config.toml
n_head = 8
norm = "rmsnorm"
norm_place = "pre"
rope_base = 10000.0
rope_fraction = 1.0
bias = "none"
init_std_o = 0.00755
lr = 0.00378
weight_decay = 0.046
warmup_steps = 200
decay_fraction = 1.0
decay_shape = "cos"
doc_mask = false
Each number is 500 + 40 x the weight over its row's rms, rounded and kept within 0 to 999. Layers, rows and columns count from 0. Numbers have three digits each. The size before them is the row's rms in percent of the matrix's.

# layer 7 attention output (transposed), 256x128, rms 0.14, rows 29-31,61-63,93-95,125-127,157-159,189-191,221-223,253-255, columns 0-127
086:508496582436501447460519526543463472512532398494499491485516559467527577444506480488411467427600529555512483534454459518481537456554427546552533531475459500488513566539511505442444518482512524455502453504446538505544477555521445446445553540466468494558483560465462548458490548439527476473480548532493498483543499500478507479457471521496508576458423541467514547508508487434463486498482
097:518518442499515493525492469478485485586555474573506483428535544493466474493491517534520460511448601469506437413532467522438516469489573410499504515485526406490501486478515559542444484512487503531472491504531536556506462511480571489591545489495451501567496517535493524497471556505464520413457468606520518484454503545527502468556509493427531484497503513556526488461489599517561534525546
094:454463560451519517542457515458532479509449569492530484563468550490504443502467537514528409508501458501549481501466490485489564509535511470499447500519513555462530491560488544531512474508579567531517480537485523487479468470401578525526498464559509523527438448476461479413505482534565470452534523459495542513512507542508472492460435507432449375524502497461553553422439492507519580520508
096:472553523515523492518564458478572491530532603489502498456538540443449492532498554478457484459412592504453529534517503492467496523487430510498476452479490397433494440471438493554506526496528540548483543480515530568486499460534539508519441516525524479522499559520468544577489444557547495515489468556451444533509523508538487530528482612527453568532488497501497482548435534544520492533426
101:518506445555499508518481542548470548439545490452521555485463504479474499513459521417485475498436443560519496498446477447555515549504478510555504442447551558585522462520430468499473469562494478488498419514492487412502518480499533527472442481445585478429414471502506544537500474509462514497508561473529468551494453436554500541509526516408465444533515508529511456557537545573473452483480
093:460482520443513516513534525501517526585545478493489525506421480422565458486437490495497526497497463444530516519428515530525446550493484522408598465495541532494515500461491483474480445538425485390487526485548505541472492565573422544534522497410452466532470504539482490507500524510513492546539503487415481557562528450499431534516517523493529514452465493556447545479441524529439468485541
097:444424435552490460538465458526497508466474542469532521464466468561416415506549483476499485560487504559436564521522470531510423469500549494461434499545537492597568417497542513506499496454513512554541500505534488533532484532490468554534501486512475510496524546521487502499442491547405483438460534526497415430484508513494455473551496521529470544518521506437443433534505427518552534531461
111:563536525449443499547448491464508512505499468494514517493447466514542496518522531471528557465575511464532554528460477540502419516554544526403452550585532524510449487477485474491481493480587499477523441497469435492460516581430464475516551514486470485496473445471521485499524477538441501499552509518519529461518490570490466462459494559562508483485507601551464502447576603429555516527468
086:501546620495523499505545436487493575528475503512546530404457371487497546522504531559533496576456514518450480431535466555512484480518482528514488520478524465542513482467484481479494570503559544582563458471467480433534498399518557493547456439466515510435539504496505499482526500459416562511481513517517488494457527523516470468496456505467434530501507481547504549488558431476506517535483
097:464494529534502451469427487487480508452499489525525440480475589512484452515481493473558565438488504573570464441470558495544492521487494486505474501547524493543452510587565449520548484500592510573450541547470479462515491508495491562501490503510582516513529490506540457566486533425466533477523537473468540482482463587540519554521483536446488418553505429499459495503554522448533587514560
103:470449509492464488457481523425546513512498451532468462583467471479475450536446474539493450475533423474557494493552537514519510515477499495464576566535461520452514523518450480504524496539430489427503536437496455485541440439504511570542503527517521434516595503485501470507487474549516543553509542492548415503444523576511495516515458426458485549461539540472562515532463508394465552444515
094:542493477466474425486527487500502495413497483504534464451551490551493521520473486543485515503479473485489532548493499550481494498482571462531473465512555484532455457539444493570510509582462409556444510528503457551531466456534490537455561539495427491381481509526566514528515561483452582499501528481497469472448546542461488491435470506572600483600513505476509513476548511507487423471453
094:447445470503520526462524500432464528492396405542520582522459483537540507511482510481482588449488389443505541535513536481504514452526541443492494474495530545474500518441535493538509495472481503499489501491499534480484484520493490628520464486474488555454470473526496484465542521487496490499542506431530541510499507466446538460528466481457559559506584431557547449440483524412467564491557
087:502483476509536481501547473568455383561509493487490483436524522469532487504520491567512479446470592542473536493490482445487575477536512485533465510459506491540443503473567553511499476483559503505510536502485514448496529399529483555509477489532463565469451550561510534495508459532452411505461477522506390487514520420465502552553464456519519488571426510481475507512518428581511514441532
098:428538428490479507511488495467486506555535517487525471574464522560483536517468519475375501530499501476546414488523534466519480516430568554487590433474473490463463496452533524441460515458498464496493572473492486551495546540485409549491522524559454508514516530465497542484532460488532495475494550450549469491462525554516476478546426433557484563511507462490463552536536502456607543487500
112:543513458448476575544457486580492524496533490536430501500501421460471462493569458573505462568570521436517506530486455514443552551510515497453539582556497546535498489538505454542552492531508479536596528548484516483513514579480504507460534533494455513523545480530494483436533495542490525504516417486516441500480490478505399461494532537482526485464499477532529519485560418467432449468577
106:554521551478514498490521474528462479457518542454516507572509490539496539494538450552507561502511395436529534510494529442528448543583484426521479494474438443538475516530526511491563603518533496606473561543486525530472544501474431538540455448499488483529528380527481468543509507465497497461530454483474461510514515537545456474451580481501535449546487447449523518518499437473542531495475
103:492594473520504555482479492492466585421547516466567501507579467477500515478521525447525455464446537508511585470539524498550454502496515519525473526401533474546514535459503447471545524503552519496507532515449504492460597493524516390526456495530531445556489524513433511487475551524491477562501518543566536484432518454553513568513433538559477532499476534534525475517499473504592512472450
098:570547497471471510478522515471466459498495542530543463582492473617549571457489479513433514496464467418501510520510434548450454464502517529502545522494470511468465471520481551470445578495517462413515492450493446553550480465477443499477550413532459461510473472498511594501455497456520497572557486505536573539451526504482460479448458469528479526462509559457534590473483487477471494471465
094:474470509508483490448451450527516538512454597466528465479484473551433504561557556447449459546526512457517480510485513483535547488495495499527511465534463497470484496553597480506417578534457517454461537502552554538496539541526473456485577504488440483477532589487538490540486525456572505550519519480521521508453511489471598491501427441529507474489443496467528485467441457466408423526544
091:496529519576570490592412490471450501454520449473471431496515564457513558451548529506511475458504486557509560435493517525466572480525450462477510553504468525513489539587506469536460520506551489491527490532498488486497491564512518494434477490491531487580575453555569525574508510535472508482537433503491494503511518393511511561485502540507401494458536487458494500533443473538453429541470
105:417480485519543494490615482477528533521513473461450481493520501567494487503457491452611454570516462474466461496519521472562483495510566488542538467373497477455491545410440548561499491486442508518463479505516540414504519419561532491497505477552549529510435507475519456482485429499478557517446552458572527452475515466455506512506542483480501491569446540491486502512511478479462479523527
105:503487441451498508410504465525496514507402577582448425525494503532504489501467510573559564490477549503511503622505438601512479450474518550523510484492554502470559461520464552530481491505504547473461495489473537473504546478543480464438509501572549547502520509488471437496471481506541482527472509486409499446524510530508457490507431455528422519434499484473490531549476410544532506514524
127:554499484521531462560469455445489450470488507479462543471553468561438437494547480510512508479576481457402448549547459481472512484537495489574509539478483448507560552563568543521506487528468538559522507531470488495494506531531462503508525502475549548503615503486484493498548500536526527491503495526530432493500483549476437476478584546533541496470471557516454485593514565447452533562595
# layer 7 attention value, 32x128, rms 0.132, rows 30-31, columns 0-127
096:500506512507452524454492425466472513510465476490475450507514591514458524472549432464474484525557452485477602469409536452521560506500505506380483531440501455497535498471498451475460567508504543462517557536474465559520539440460545529529481546453539537481481471544534402544490540501552554521492507429510429521478486450494465485473451472520493453518558522516467500518427484472466581511476
096:526514499569492496515496515487517587494498582445503467524467515492514543511498515500463494508470486468520545538472456555500491457422460528499550500527666492499451499509500485496453570583475489509485583437559514464570460533500482480420567560478508514464499462453500489503464548513539513533562516493551507470484500514495579501469581457515497472492502476531515556489512486544614480423477
# layer 7 MLP gate, 320x128, rms 0.152, rows 0-27, columns 0-127
102:579487530528453552465533503511536474523459431452486490458478439539475546500491541459449484505486490452552509486548526485531519540415482536470506515446496535440448579513531484402493517483531430492562526464508540478503523462517532500539519540501460518537489470478493492519499587579465447516468526418460476521517474461466518460476508518477374526507528539546401511525552565510467591474516
093:496513488524545430482522485462543451530538520497464518480536522527522463515429526471448486564470470434489442477442451495508534458507483499561476608491551456505529540418452520405491519519520553483475486564504501528509517520499496517487514516463545462598558564441510582594514512486563536501442513454481472516544483524441475458495453493523472559471488473482521443560409453566492497508474
094:523477516628502552525533582569525480432537492490498531516610539512505545436496509499434548563494531560570476459536512476504541525455522492477515536512499541589504451399535505511507511495444490546495501538480473534527517557505528437486506502498448455536465512504565515493489508519558516477473396599482458529562519537474487486451519469465489533456488547482505510515502512423559503490466
104:507420500530487488443569484543518435421473456531498480500481460557491491521491531479484467537472443536546507615496486496565481455504523491543527505477525477465490491493532580485464452462519495564520524559457527525501508446462575541489518609502515503491494499491497548516534534519489500508503471553446540441476411540506566490416539463584400488471552435474538515523475462488436470528535
095:541461442463566489519490487473523557504488558445513475478506502518510541514504557441457507469457535537578576503480501538520499487467484523489517520497509479517428502508471559545492635401529505522536430555508469507571493453484549528489498532523508554559532501545566529505457478492571579513514524517587450510558444489499434514426452495515450540483517496489500525479580520452535556444499
099:533517515520502518472471573520512545534520446501548531538445533580519499548479495475460465517474514471501487510443516525503543482453507489475652501399463476488491437511504500482422576493484493459492470435515513536553534533463468477464518555519500509538538457397552491507517459521453541365496509450515536518520455495505575504421543494520482518523539468493507528507465531477514596496470
098:503513485488467473561467470463523449489552471452516467535428449467462509569519496583511489521461450485436485458491554453468430447568528522519510443478474513489478538450482477460499545526526508462488391511427484563537494487476512495476461460471482501549437569496504538509474568534503565523498429513506476474439436487431558474504488591547519515538519489481507513516438443430578517482567
100:496447551453442457569478500556529561475492524468435540501506430490453511405462491523496565528466479581541558530502561406518448488520489514480503515511436459457522428527532466515562478486553517506457606506476516400513543485503583571518505505481500508453484512463524503516481525464465457513459536489500452477507491466514503433459570496528512429508514459568435540509489515491563503536506
098:432516415483543559539503451498484491490475551558446547522448496507517503532489458502453482491514460534441473507604525489565533507584492503574526515510476435469560409514552557487407540487488549501488440452502457536507510561533528536528506549559481462549485492557542509443513470517482556505538527453528461570478548459427477513493504563525506539429515545460492509545525481570488501467483
089:553503449455494472560555565536489487446467417495445498533466478526481531525490518473505480596442523479526532477576482477509473463546439470497554573544485484444517424455481553478498519410471485473514450449478517484512486566521536458555476405508496427477546472457552478435473485559477467484485483532517481465473518546421449505564512499445478580497542489505512492493526511576459463496558
103:464500510470503569555503492532485521503476423520508509512573498461520510511506450552501500488511533488534479612480568491506465410445535512556569487531578550487428447475548586535494471478548548502480495523569484563566512461471516505566470493510496493426506461466580502460530540449592577492462507530495497513490437559438471502490511511533484525508483515434492485561562511504529520462434
091:444579551460564465443487540524623485569553549483519545505482477478524493568556518447500516482478489501481430457463525524464469508500494448478487483535538521523566588554539467471530535534485503448517498521492579514538512465525483614509543549471544564548451533503492535559517532522527580462491540495506471483535474422511488521437524490514466525537505508522583490542507426484493554506524
102:475506542521479487460443499514462468500553523443447541531493454535535576449543567547570524529468449456457544458532446495473441467389522477517465570502431512527519557499480515527418448590467515533477533508481513547504532493512458524483456493500423553484506518514441511530430528536478503476562530547456512504460505535490526505456487463530465540446502536479383494529565499491448440505538
103:488517476473535547394466506524470548508519496503538472408516534418522514455455558511439548472538447478564444499517519557461562495514486419507481493538527537484493522495540425452465477514445483495443506424572515555585486444461468521542525501474501505549454569506414511514539542522506482486474563489495468559533492458485543380506467444531484495549498491484477521502529518514555472465541
099:509449481455463561472456535514442511448530520487528509501533500508543488519493501553530451465508502466514466377483535510544397528481552574485459491544494555508578450466459444537440544526498534504520537500478436490481514522537508557453500593464490532395477510498511431468532497469482475484554495477523468428533526513533575501534479505511512438543506536517504589476582419473525494463527
106:462422470486464539465488410603488453437533546492481531515521513528508478474506544471401490471505509558574466482459464424517500495524494515533540562472464531573474455543486494479520573479470514474475497518497483493497529469510513455574496551499489575539527491545515583547569511502457502602422473451514558542522465478554546505524479476517504447420558495522485530463458534447504453499495
102:493490481484569518498528605532488539453475442491543512563493513554516502526589536515503458496458449564463505521523454470447501510588509490472594500498531568427479415544447509489508501538476512461578512452554533532482521544539536546562519489504484570498504512542489478574442555463517461566484548469521541520489542527499479526424498502539525436513559405508483541546455517500526512474485
096:484512496516505548508506480467525564442495499529463549469549561553466448496571531482478526530549439425427502470429558502576474418472482507486438468546476485536510502447539443475482560520467519510482494492526438520477458532496496423461395517450515520473470480510484528460554466573518410423503387485488473518506480508438495531512527503507488526475557496560454433533546496484474469463519
094:479582504476504489508533461471504485439540515508471505478527483504527531451590476524549528523484479571532489411464493389529544440467452522463568569486501559456443531544515573436480551531497512484523523526464480519538494538466540502445465460559520472500549532507529459478480488537540530527458458477504425453616569485531444531494556499567524467521479483517459584457525513486531510549514
113:473499533485508483440435553427549537538515456480534482499515467561467487484463568501479452523515487429480515563564463516498433446498494517621512467526562510504575431510563471519541512523522464527496536442525524530464511486474528520464430484458538565504506461438495538448561470502431483507444551566417490461494448558527550533500520459465517482419487456486460489477488460464547450456507
114:461514546489568480487441538506479585433451485459566489454555474525468558498501566466474493518506502485544537516443382573495522484472568498472511520541526476516483478477454471485506472464516424439471457460523501566490592510443513516557508448571470466453496499475489522440552536487534528460487533500528520431504483526470518509424435571506420491509501469455511551543436516531456451494464
102:505477508508535455504431509447475504539550526514497572436527513492549555600562542451507481510495486399604516538433443463469520479500513573510495499512491554465499595465536499518566499513544476512564504553525428506438478453541431507516484473497532490551520473477472547476456514482536490537520496471494428468556477554496504562520539437453451505510515435475482424488476540528568466520514
104:440482535452491515514489476530480450524524465502473517458502450524533476520507536553500455546534513465455575423462511471454568504498481516526523515503491527531398474520553514488440512552504529541533554494571534427538499442439536505510401507510529363462480468500564503511505453435532486520478514542490490512519575471472545494510590407464502486483443476464529478553483546463453483448458
107:552498545583462498489437571514500488595487512559528474508438482500493483523485506539462546480463515434490512537506436495592472476456538468568493413542479499603465484552455495458502502547514480507516490544525469569510476509457425526483479481535543436518580507448504530422506487459484509474496475513449509466470508422515499476427445403514527568525450440473481477512500524473551519512460
086:494479505459533547599524519525565476506498467541478599506557451469473425580544477530608462494445551505563487486474537554507516478506591470524488481470570509514475509485524426504464542506519575538497483482497489541532500519610514547511482477449527524528480409474515505519513533483494542574479525490522483572432469542452470490489562541459481503464554450541502469487536498490435485511480
098:456474497541516484466458519554479475504525503477500443504527407536500398461514510481440529490520491415507490486564583492474528491459486572445562530559494470477443529518449517553452481459513525530534521527481519483469464497545540519441537559499463518531507521577424537557421421415524515467539492429492494468499543464493526491450524612491578492481498509462550507537506489537506482558477
106:468452519472473472576466498556579403500552473400514485469507487521479495493400465450458534465561409433446471475490519477516487452488535567386534513496487516530513518422517535484451503496491441484505517546467471509446486548480520493558534435515539500476478462536532487455431453473483456468491515473504489473503568482522479510472580519516506503472466433490493520463567533570553458492509
104:528513502498559539556499458518538568424484502515492466509531509500487565502484458472471399549437464451532485496471514488525441495497538521436465516438546520429524471490512439549488497505573549589546570512493493524519459489518479467488562517548474576456454548497495482467482515456563543542550480502466502522520484401527557427512478579475440454500464508492485551501493465558427426478535
# layer 7 MLP up, 320x128, rms 0.145, rows 0-27, columns 0-127
098:548557617481540558508539515575516468489484489487512461558495541563553451514586511530447488481515449549459548574518489470526461470507546440446539447526532518539465494452539520510519538487508468512514527565563523505530523502543494459500536484499437425555487539484482530514445526426450528501461486501459554553485454470448530478458517505517409520539501499411544463530554595499498524485486
091:507539533501490491497533536610545452502523505498515544521538545534463599512534528481538469479529476519505541447430439504470484507564448443490523486439526470454469512520574557532435539466556522443476501489447555480506539509501513426472518515531534457517449551424481517430447498503486515508507507540477537447527513543562515508438525511479523476486514525537462558462513433522537528443645
093:529519469488541516475563534537545497570443423532436490484509521495442529477493482463520461509500472472467510498488498484530566460485543521473475579513492520456443443500473495510491388531457506550549438454586487462525461499475480435484543480520509512552426499519451521517570528544563517576470571615521473494500451483509467523473492488471518555521461412568513493423455494509507549539541
110:510471509559540437497516447522451480534463481503503479523543475585485489473425459473492522537475477430465460558516499523444505395507540508461461521562534483552511564520565473474505536532580503568505455526516516537559571455474486548562533499503510501540562542467434455507490508456464562483495449536486468415527497567558488495427500537480412526544474453490516572460465487495501562492502
097:523493530480470469523415427596451549453531506475556409492534452443517525447548590449475524483416515475478521460515484483534495527443498505523463570519538469574528504479514573471500520483457481463480591547513541461569518530538435529467478440504475455472481504472532520426510449513543588510452481510465505472507518445507498466535526495517510503474501505468481526412486432456534561513468
102:564537555482502474536484489436506542522583526497532463462538530441537524594507432503410490534501518450546415516512498484505538538513521535507519533523563501423436534561501542461476433541519500557506493473490498562460487524436473469518496440541491500430497479501461492521431549516550518426515479467541481486535474497540547526469509538446463488528476372499495481552494544405461478513485
101:503564559478522453460481492516458495559451431550551473469438509472435538497402490560486526509524522574459463490442510519464497514509447499555442552497489521438511511511493564508472494489573422365520472503545516489557422427483515512485445541474456467482549454555466500567473525536516443501598542526517502525531512488540520496537505503458476447500512519530490522493533462490442457532486
097:427478457447541553497524484413490463509399503532460495475450563514489462554471570558518476476545513473444520475589548585482505515542463507480523480500442492489523481424475534530452480466485489504484438486514430521549559468452503447527546476434545479515468487496466494477436498490453510501506472535461546522400421580503499509532479530502473591570540506452493466478473544502472480514463
099:452549537480456545545485509475461498456526459533528472527622447498486482484562479445502439586520530576499509513480507546524460544507511445527488505554477427507583470480450578498481499461465516523544489483462476535521465543490438468498476488529561499486514454453566471549528501493525521518504524415500413521455453406476540490489539469518515468451443553514549519479512464448502458472599
092:539464512440453501484547532576435539514517470458455473514407523519552451501409508535480455507432576448501503516482500458518543503489501502496473535437489454443545501461461494450500453381489600527520494385509461564457530609551493496480466523476509481538513508497481492460557499508484518416463482552515466500541505436465487539529510512463486548499525531511502473464491537521503557484469
105:549524485457528478507429554501489548466521576489521436461491523567533532418473582455494459543544548448446542507521481524429518528482448533521508420480494437485529475435434517517547509464481497464438465461512484607471503536473475510497533525513491497456477438536504497454494558564571457495496479498536527499516519505499559466539494515504478472532455528507518431607539466408499512430464
103:481500545441530529525508473460548523513475548543503513511518539504488494494543488508496520430459523486486485624483453473371506472454503497568539486471444492446516471518449560498541531469463575471479440530468506448479600562534512483555437485506546394477424546524566561504515458458496451523522527498538473561540467525564460440527521521495458515485527492492479586509493531487494498486518
108:523433424564565476548561486538544465489536539460537468424468468484554574505440503515488519465496597468527446524527534496459532483498440460430494509511534491495443575458483460461570522515552457483547444496530442561541539548478446519514436522478536553489585510460487466462519574513490467508517489474544493502536516535487438517472519558505500467468418432530510519470507488508507424533527
102:515489515506466469453465442532442561574448547463479526555474453513473503514464473574501444459499508502490575469455488532530525480434473501527563412514495503471484552496471534536464481522592516434507555532492519472528559491470504496486527499472446518497590495518458542552504447612506531550535481441504472467460406443548463537494556432475559510526473484502430488436467525529547510478506
099:473504556418477509476498464474529504484543457467502535510502495436517453548608499493492404488488545559449518491436455558517548455497533454544555479475497535505499500501528545494479529491481546505476474424488512513460502381493438565525478432551538541522438514504504502495531466455511458496579408526558531560488456483515535518515509456527514466520444485559454409436483520561491533533479
102:504512500538459466460446540485485499496468556504566502504538463465500471431468501511517481497485494519476592497532544530556561451519530517464514461556507434531496443530502558511498508475541444471540485502488478536515485504514459377453475446442485425511494530481514508537546511530523499454509526622393470478479491495477448556437455430528497595537478532487514485476449436521516512427424
102:534432443504504505483509525514509594477492478507581503492533406469553511417475471523477479583491545471558515504492482423505507450505518516502525439572539499493473528463558491520588496542499521456481528535524542552476520450581499531505522514515433518552428502506456520484410543485487509493522503493461515533496451484510393465557564524516520415471547523509411490498560491505504463436477
091:505475549516487533542577494463469503535512521464482473505500524482553522438504484508520510525554469546597435552518500478475460518553462507530484458424464468557517521518526516573491561507485556554531478505562451512456512521456581556524521445559453488406436536550509539486468481457559555477461503400475522502529495446516496527457456521576488553518560449445512493578506548477488436524507
091:538573516471477539551476441433543434508530564507550532519479508492512425514503590534524491453518388529481482510459517572477438476571445466525494430526544502490492478463476545549493488472489491475463549506506512475482493500480566483480547492444509526446547497556522493528471550517487542516539564535537499513469489421585565530412535474502455560449520472535527471519476499500461530404552
108:467512527549462556501526501471475501483471511428523504454533485539524611538502493509498507494544468507476525569460428459498496376517492464548579493427565560532550468572482421501515526501489524528544535536540476487528512554471522465485483477497560542417479502503501549428562511452558516548469480521520506468509466481529542559502508493514520558457476515439439486521418516468580544537542
121:501482438468479455489481482502498420510503521410438502501500466515506468552526487553499479525540457477480464476525563473490425551496547523553578541536545462479514551447529501586602563552488527511474468485523495527569524471571516493539522572497525530518507496490569531500472531555556480490464528460496435580461544585465507512526548538483511479396494495464464457486457496476461462510579
102:536527510443473499506469547574522507451570527532482511497471549519515484474508497482399469536399535537498469562543525470537514522446491495488460570533536473463523462466490530548479517534545458385476541514471537477486574521491446490421520487539477510491556469495471445507519482504521486443473514439518522582599479494518574483412493434553545454494587524521527464485503473555489506535511
101:479433469512520492462477484482530505585585521455468596459576507541580513556461526472443576439445567537526531489436516488463478517482579480469534523500498479445472468495473514464520563458505485487425449514468520545460478525461518498496561487522548553398486553489436539501467461498540452472507510516543548445450484530500473493517484556489502541534526485470467514449580472514513553557546
106:471507472516469449486512433477465448500460509546514457439494503429487579501533506611474473482417517413533530522601515490512465481460448546482534480492565567441499491551512444534444492585458474507469483476483509487534531511520448566533490542494425520499519523517572460392505524530481492553530503479553467517575469466484541455515538502502521500567472433472523492468538442465510478498487
091:414512557439479525490524546499492466531557531554502548538468570506497530488547527494441494516494523455454523550533458520534417566523455586495504469512481477412574537576530557486519487469467522453483533438504519452488489463474502547523475461369465556495456524454550499505519509591552566511482503520503498538510481473459510524549477512440498487502518423541576533534494496443483548513487
102:504534496522553469534517546465592475539498491446459473527474524471489436420616488489517631486572505499533503470508574482420439501411550477504519509503566406482510545496512459537500505494470501522538559565525495539505520489437516506525484434549499567512509535572549478502489498492531527453524508523506468489510512506560523492491428540520505400520494482438506547487546517505531474497544
109:496536445508511496487481506539536499490549542508485489485530555435519467452571572501527450502398444515551480547478569458506567414453528451426530459471486552476577495397500555513544503556542525464492498505514608510534513486522489468519496425473476527486500459555482529546525531519544541545505426474472468535462438471492443441510441524515488545560537500478476482475507499585490486487504
105:528505471505561487514536532511501489535525435427479579466466441531503471413551479548467504495514463521535517454429520488453491463447406450502476507454449506436563418500535454537527463473422453466509484513475415493463483503482464568495513504456454453542522510454540523424474493508534440527495542544536520517516525457417477563515521545441453466526440513490465453485493492570488504434456
# layer 7 MLP down (transposed), 320x128, rms 0.136, rows 0-26, columns 0-127
097:507501488525534479471531518606461556513506503479500476450513472476489558514569439516596494474521498568542520544531493473395537467521392471492497533567443563466563439513452500509466453487515531528504544483494534491500416509513523450544573523520490528482528487564459573463488490555473515521581497497503513516473484478451469459533469549579522548460476518483523504557446525486541430446539
099:516409454548495515519466485491554515577475445495503494526491556511489528505469547418464495563520477512593460474469523504472549417561521607506498483555417537502505484516497568542466495474490590446476489500495485436493461494523495584606474516513509511466563497488403502477555454534542525523520473479480496487499461533486456541524475541533474478493477498504480454539496554564516465582540
094:474482496493490483535470576525549605477505493448491514430543435656560439512485516491513409467498502494485530500493477455445526481476452483518435521450553412407446531522470496515520544508478558514467416553512478465489493483511480547482505507550491535588536482511514522448523524513466491488502461527498507475522523516480533536409492468536496482527458490468506559490462495413510512505429
107:497528510525524518472500454478479470441453447530538467484492449467515473505535457604497493538483511492488489517520518471505529506445514512503508511482542450493572459560513550513556475456525463511453512564475407470526510465530504597520555541438529543513555547490493561492443494515582571518415498443519608561509548465516504514529496467555505501509522504464575493526497531538408494593560
096:495474436528510556594519521514490433443561508552554518501481518524527480546485473504487534545558530418485511471496525481470536457472439542510504473497514501498509423482497497524555549419636567530487477512523500528500474470476496455489448432630441584498454470539554496491479432534463528519527496522503491494462490535515451492556478516439523530520522509507505503502488555495561589541539
101:554519523486405542543501528455471493493524540517544455464518478516474441520461519524532466589476497565557508429461447566524517477498485481511503490529534533464503502474489473518499569563518440601537555452501498487487502495463500469552528544466522501478582471504397500416491567432472503455544465577545542477556507442536464467501484557529486523481528505523490494514533518525378456501464
100:475581507494457500516540530479496498474464512464504507477519463574585489458482512522436526591564512511508497503411493475465586564495466540490456511456444508427578466522492507511540514482538495470562509555472496546446472439477496477518490433517506427459509463476558506498523549548595450368447525483451500463504513478521477522518458420490479472476522524531506532465482524563515526437487
098:461530543486490511487569555508478521537518483534575530538529485519472520556495430492476491471434583444542485506480498536543472455541498490495456525411560545490508463475506523511579478481514492641501504476508550533490437453500544510479459525561488536539585503556515548541462495459479444489572497499448552526550553457502554386480509474500467500541467541510465506525508496438520578511486
095:480473520487523487484560521457512466461503549491507539519444550499476520523463570494401484421418481518472438482528553445430524487526530549491475443520507494488498581595484504537531498490548494482493513574418521478503505510455508581525475420554533482513576510528499518425499472506475470472508528459556485509570592478528431512495461557479512448458503571496450480532476561515468455457528
091:498544511537436533506514462484513477464536558525530538440506458505472476536603467549546519501537475490447517579496511591504428514511445465493489434592482556566534539479475509461463461571453465485481479516426492499493477494471520455471535451543434497452512518519443538529524471538475508427465484527494455523479431463506477460522507488476562572560519434385450452499487519518506479550512
105:560521517571487504517497569538571565552469502551528470462454578533469493445502512467540443613529503568562589489579520529505486445503500534545460434558472494498568516475523440521490489530478545540467460495520493536505576447499503449489514442537535534484507545527504441514498488475506454514589509547500545480481529503473441497575495453499534509523521514567511551519502496454542568559520
101:529501462576412507547492547471489469576495444504545460555518520523567457401474461490479538530507448519508503415465565545528508443493510535466527487503509446449484473572491391489481493557519491491455498489562460488520454493511521512499458478474483563501539473543529502418439512516526542533530482411495571424533474479551492556524485490497541539481455459475468501561485491506501514551410
106:483528559493495492388464550458482438483510461460537544498504456491457484430565544508518445521498428531489530473530528518443468520411526480528496480477514505539475565528504523554474488498524497515490583468516560581512521462483476533502473536501515537576545472586436487441376494480504505508496526509499461485489496512543543491540445551550438565436489436540484466490553482584520459508515
097:534504526497560550500524536507491523476507442511503512585465542497462528418480512515499522469416512528530528543499514506465470505560527472461499452476552387563508544551480539444498515414522428474508490542490389547515597543509484516518442542451504494452544580498516510535536479441503550460471451497456562463516473511534503526575508513404482467512513498558537511447522467459520536501466
100:472480482504468464547553518581514503482572384439462531523490489519576476506503538525463493450448514564437488500547483519580543533507459475536451529541465427598490463437464455487519496511506507511446493547510537514421471451482480575490530469533408558469475466481546509528501457512430511514545462518535517474537481480505523498521476463536572543416478452533526536422509497488510538511542
104:535494458467467430411525507507419469448442476496506493462486572509510467433490460455550557478492492506444463523452475506482527480522418548398407410491477506544531469503471533469485555437554536506560533523520539513448486468531506514507515506453533480497530494517486531507482560535528536525500459503547489577516517538518545480504463420541468400514469502486526513421537484529603516504485
095:435454485553487492521514525531548523484427486463511527527532532554514448405487465527548522504410478476445505494393509458520550549423514485501533457445513571473537509491526392446484389537456538494491565456469477532493521515523474529534469499495518557500548518480405490511451546502534501534473472399460513517468528537453516497467421425517456476505499510489497515480532489537504488500469
093:554479492476474462449476401587524469465516528448483449477440454529530496459470570421456497537455466455533512462490511590514450540504543505583552512547458471516476558548473511494555495481465465585514467494536576538568487530509496496542541475531497539549476513514515507481500469577450510526556533556539442438541538531412431512513501442482529499494486511515553508469480485459554506455471
096:473497487527454457506530464524556532487460460469552453471481439502516517517463496499431501505503492484484540544503450491426576499550504556470493517520437520488569551476570545575474492436542459485505494514520540513396513468466547485543523524464457483483589483494440483554570560505479508540531464527541601521509470527558533512512551523535511441503454500467581433529483557604511539490471
105:492510495496509496503470489503476463473435468521529500494509514481483469481453494452508399486545472505515472455474471534490568477423543491551540435538575474446429517540536550459561532517488537517463587510487546452545474534492459487439465510528605531506500447485491494549488401520506563541480485457523563535510473551457551436565477505473559504529489566560477552575430493512429508509538
111:492443499520469473544554542533517467517514415462419494514460519477486400499505441478499520515493458507531553461566515441479488575543574522454445520484491409563489506447597496553555474573436452550571482505499487551520569543556458472455502525487482444517531475422525483555533551442428502473483545531502451554521465439501493526481545479491474502537520518497483489496482532472495509480536
105:497488525473448498567488503536582532488462440441394481561522507574527539427530488547499514486494483519435523483543498489536497546511560557427482456423501501500429543470466534523506521510489499484562546510544490531474475561459505576454446539492548491445501443459486525540520522537513538480471501539521554484507495487499553446480479495566446460397490474484530520566509466564408514485565
102:458508512540446536511597473562572507481408536458535437476458452500473460408441562481425546474525533536480517476460487485446506468556529544540491563501536451556491501516508463454503523452543566501533524546516510446409482529506509518562465530475469486486507419494535512571535467549444549502534495452536503500506420512524543519537456467449492475554495502551556513492489541438499473532531
104:498499519449529501508553502508441572552426544520462498536478562488520482460449506574538497407493538450466536549475447570473507486467577502424452464551488426536495572551497485473481548420431491521523465536519567566509506567529496534463544499516495487535525508466433508496495574527460491488516499508452525475584471539500526482515529457540434531463533424477537536474507581505495471544513
096:427563477511546515517536525459492483507509430437459511544469540549501543532469503533440491460503545539491503562494493459516453466494511508516516478507534469520496516586556433464561487446514481453509468539533475500487434347523486491470439555517526547525456438445445526488513561494475410439475543479507507482476591468509468481498507459515483424495557428470543492496553503560455506536515
095:543604467439512497487456473467479501535489482452497437517432531483456511494480531470497501551550548443481498466495489493485427555550532515520548489429455580460525503516558481518467527418482559504480491551590484551537442508528511522588483458465454485438558529497546525481486502494530470541487485497524506470493534466557465473555539509541510484541403488471463530494486531613471414474550
102:543499540546497539496557469488586514421549497470506470478550452440446501563567482455428553551496464433498456492522549433524524502409495476485481446507462452495565508463565458505585542541453484483506435580501525424486496451406502452505485464593503462458518496474494513534479500490475513519438483560447517519559516508444498451519532484462447455515483485480464480474541493473460495511488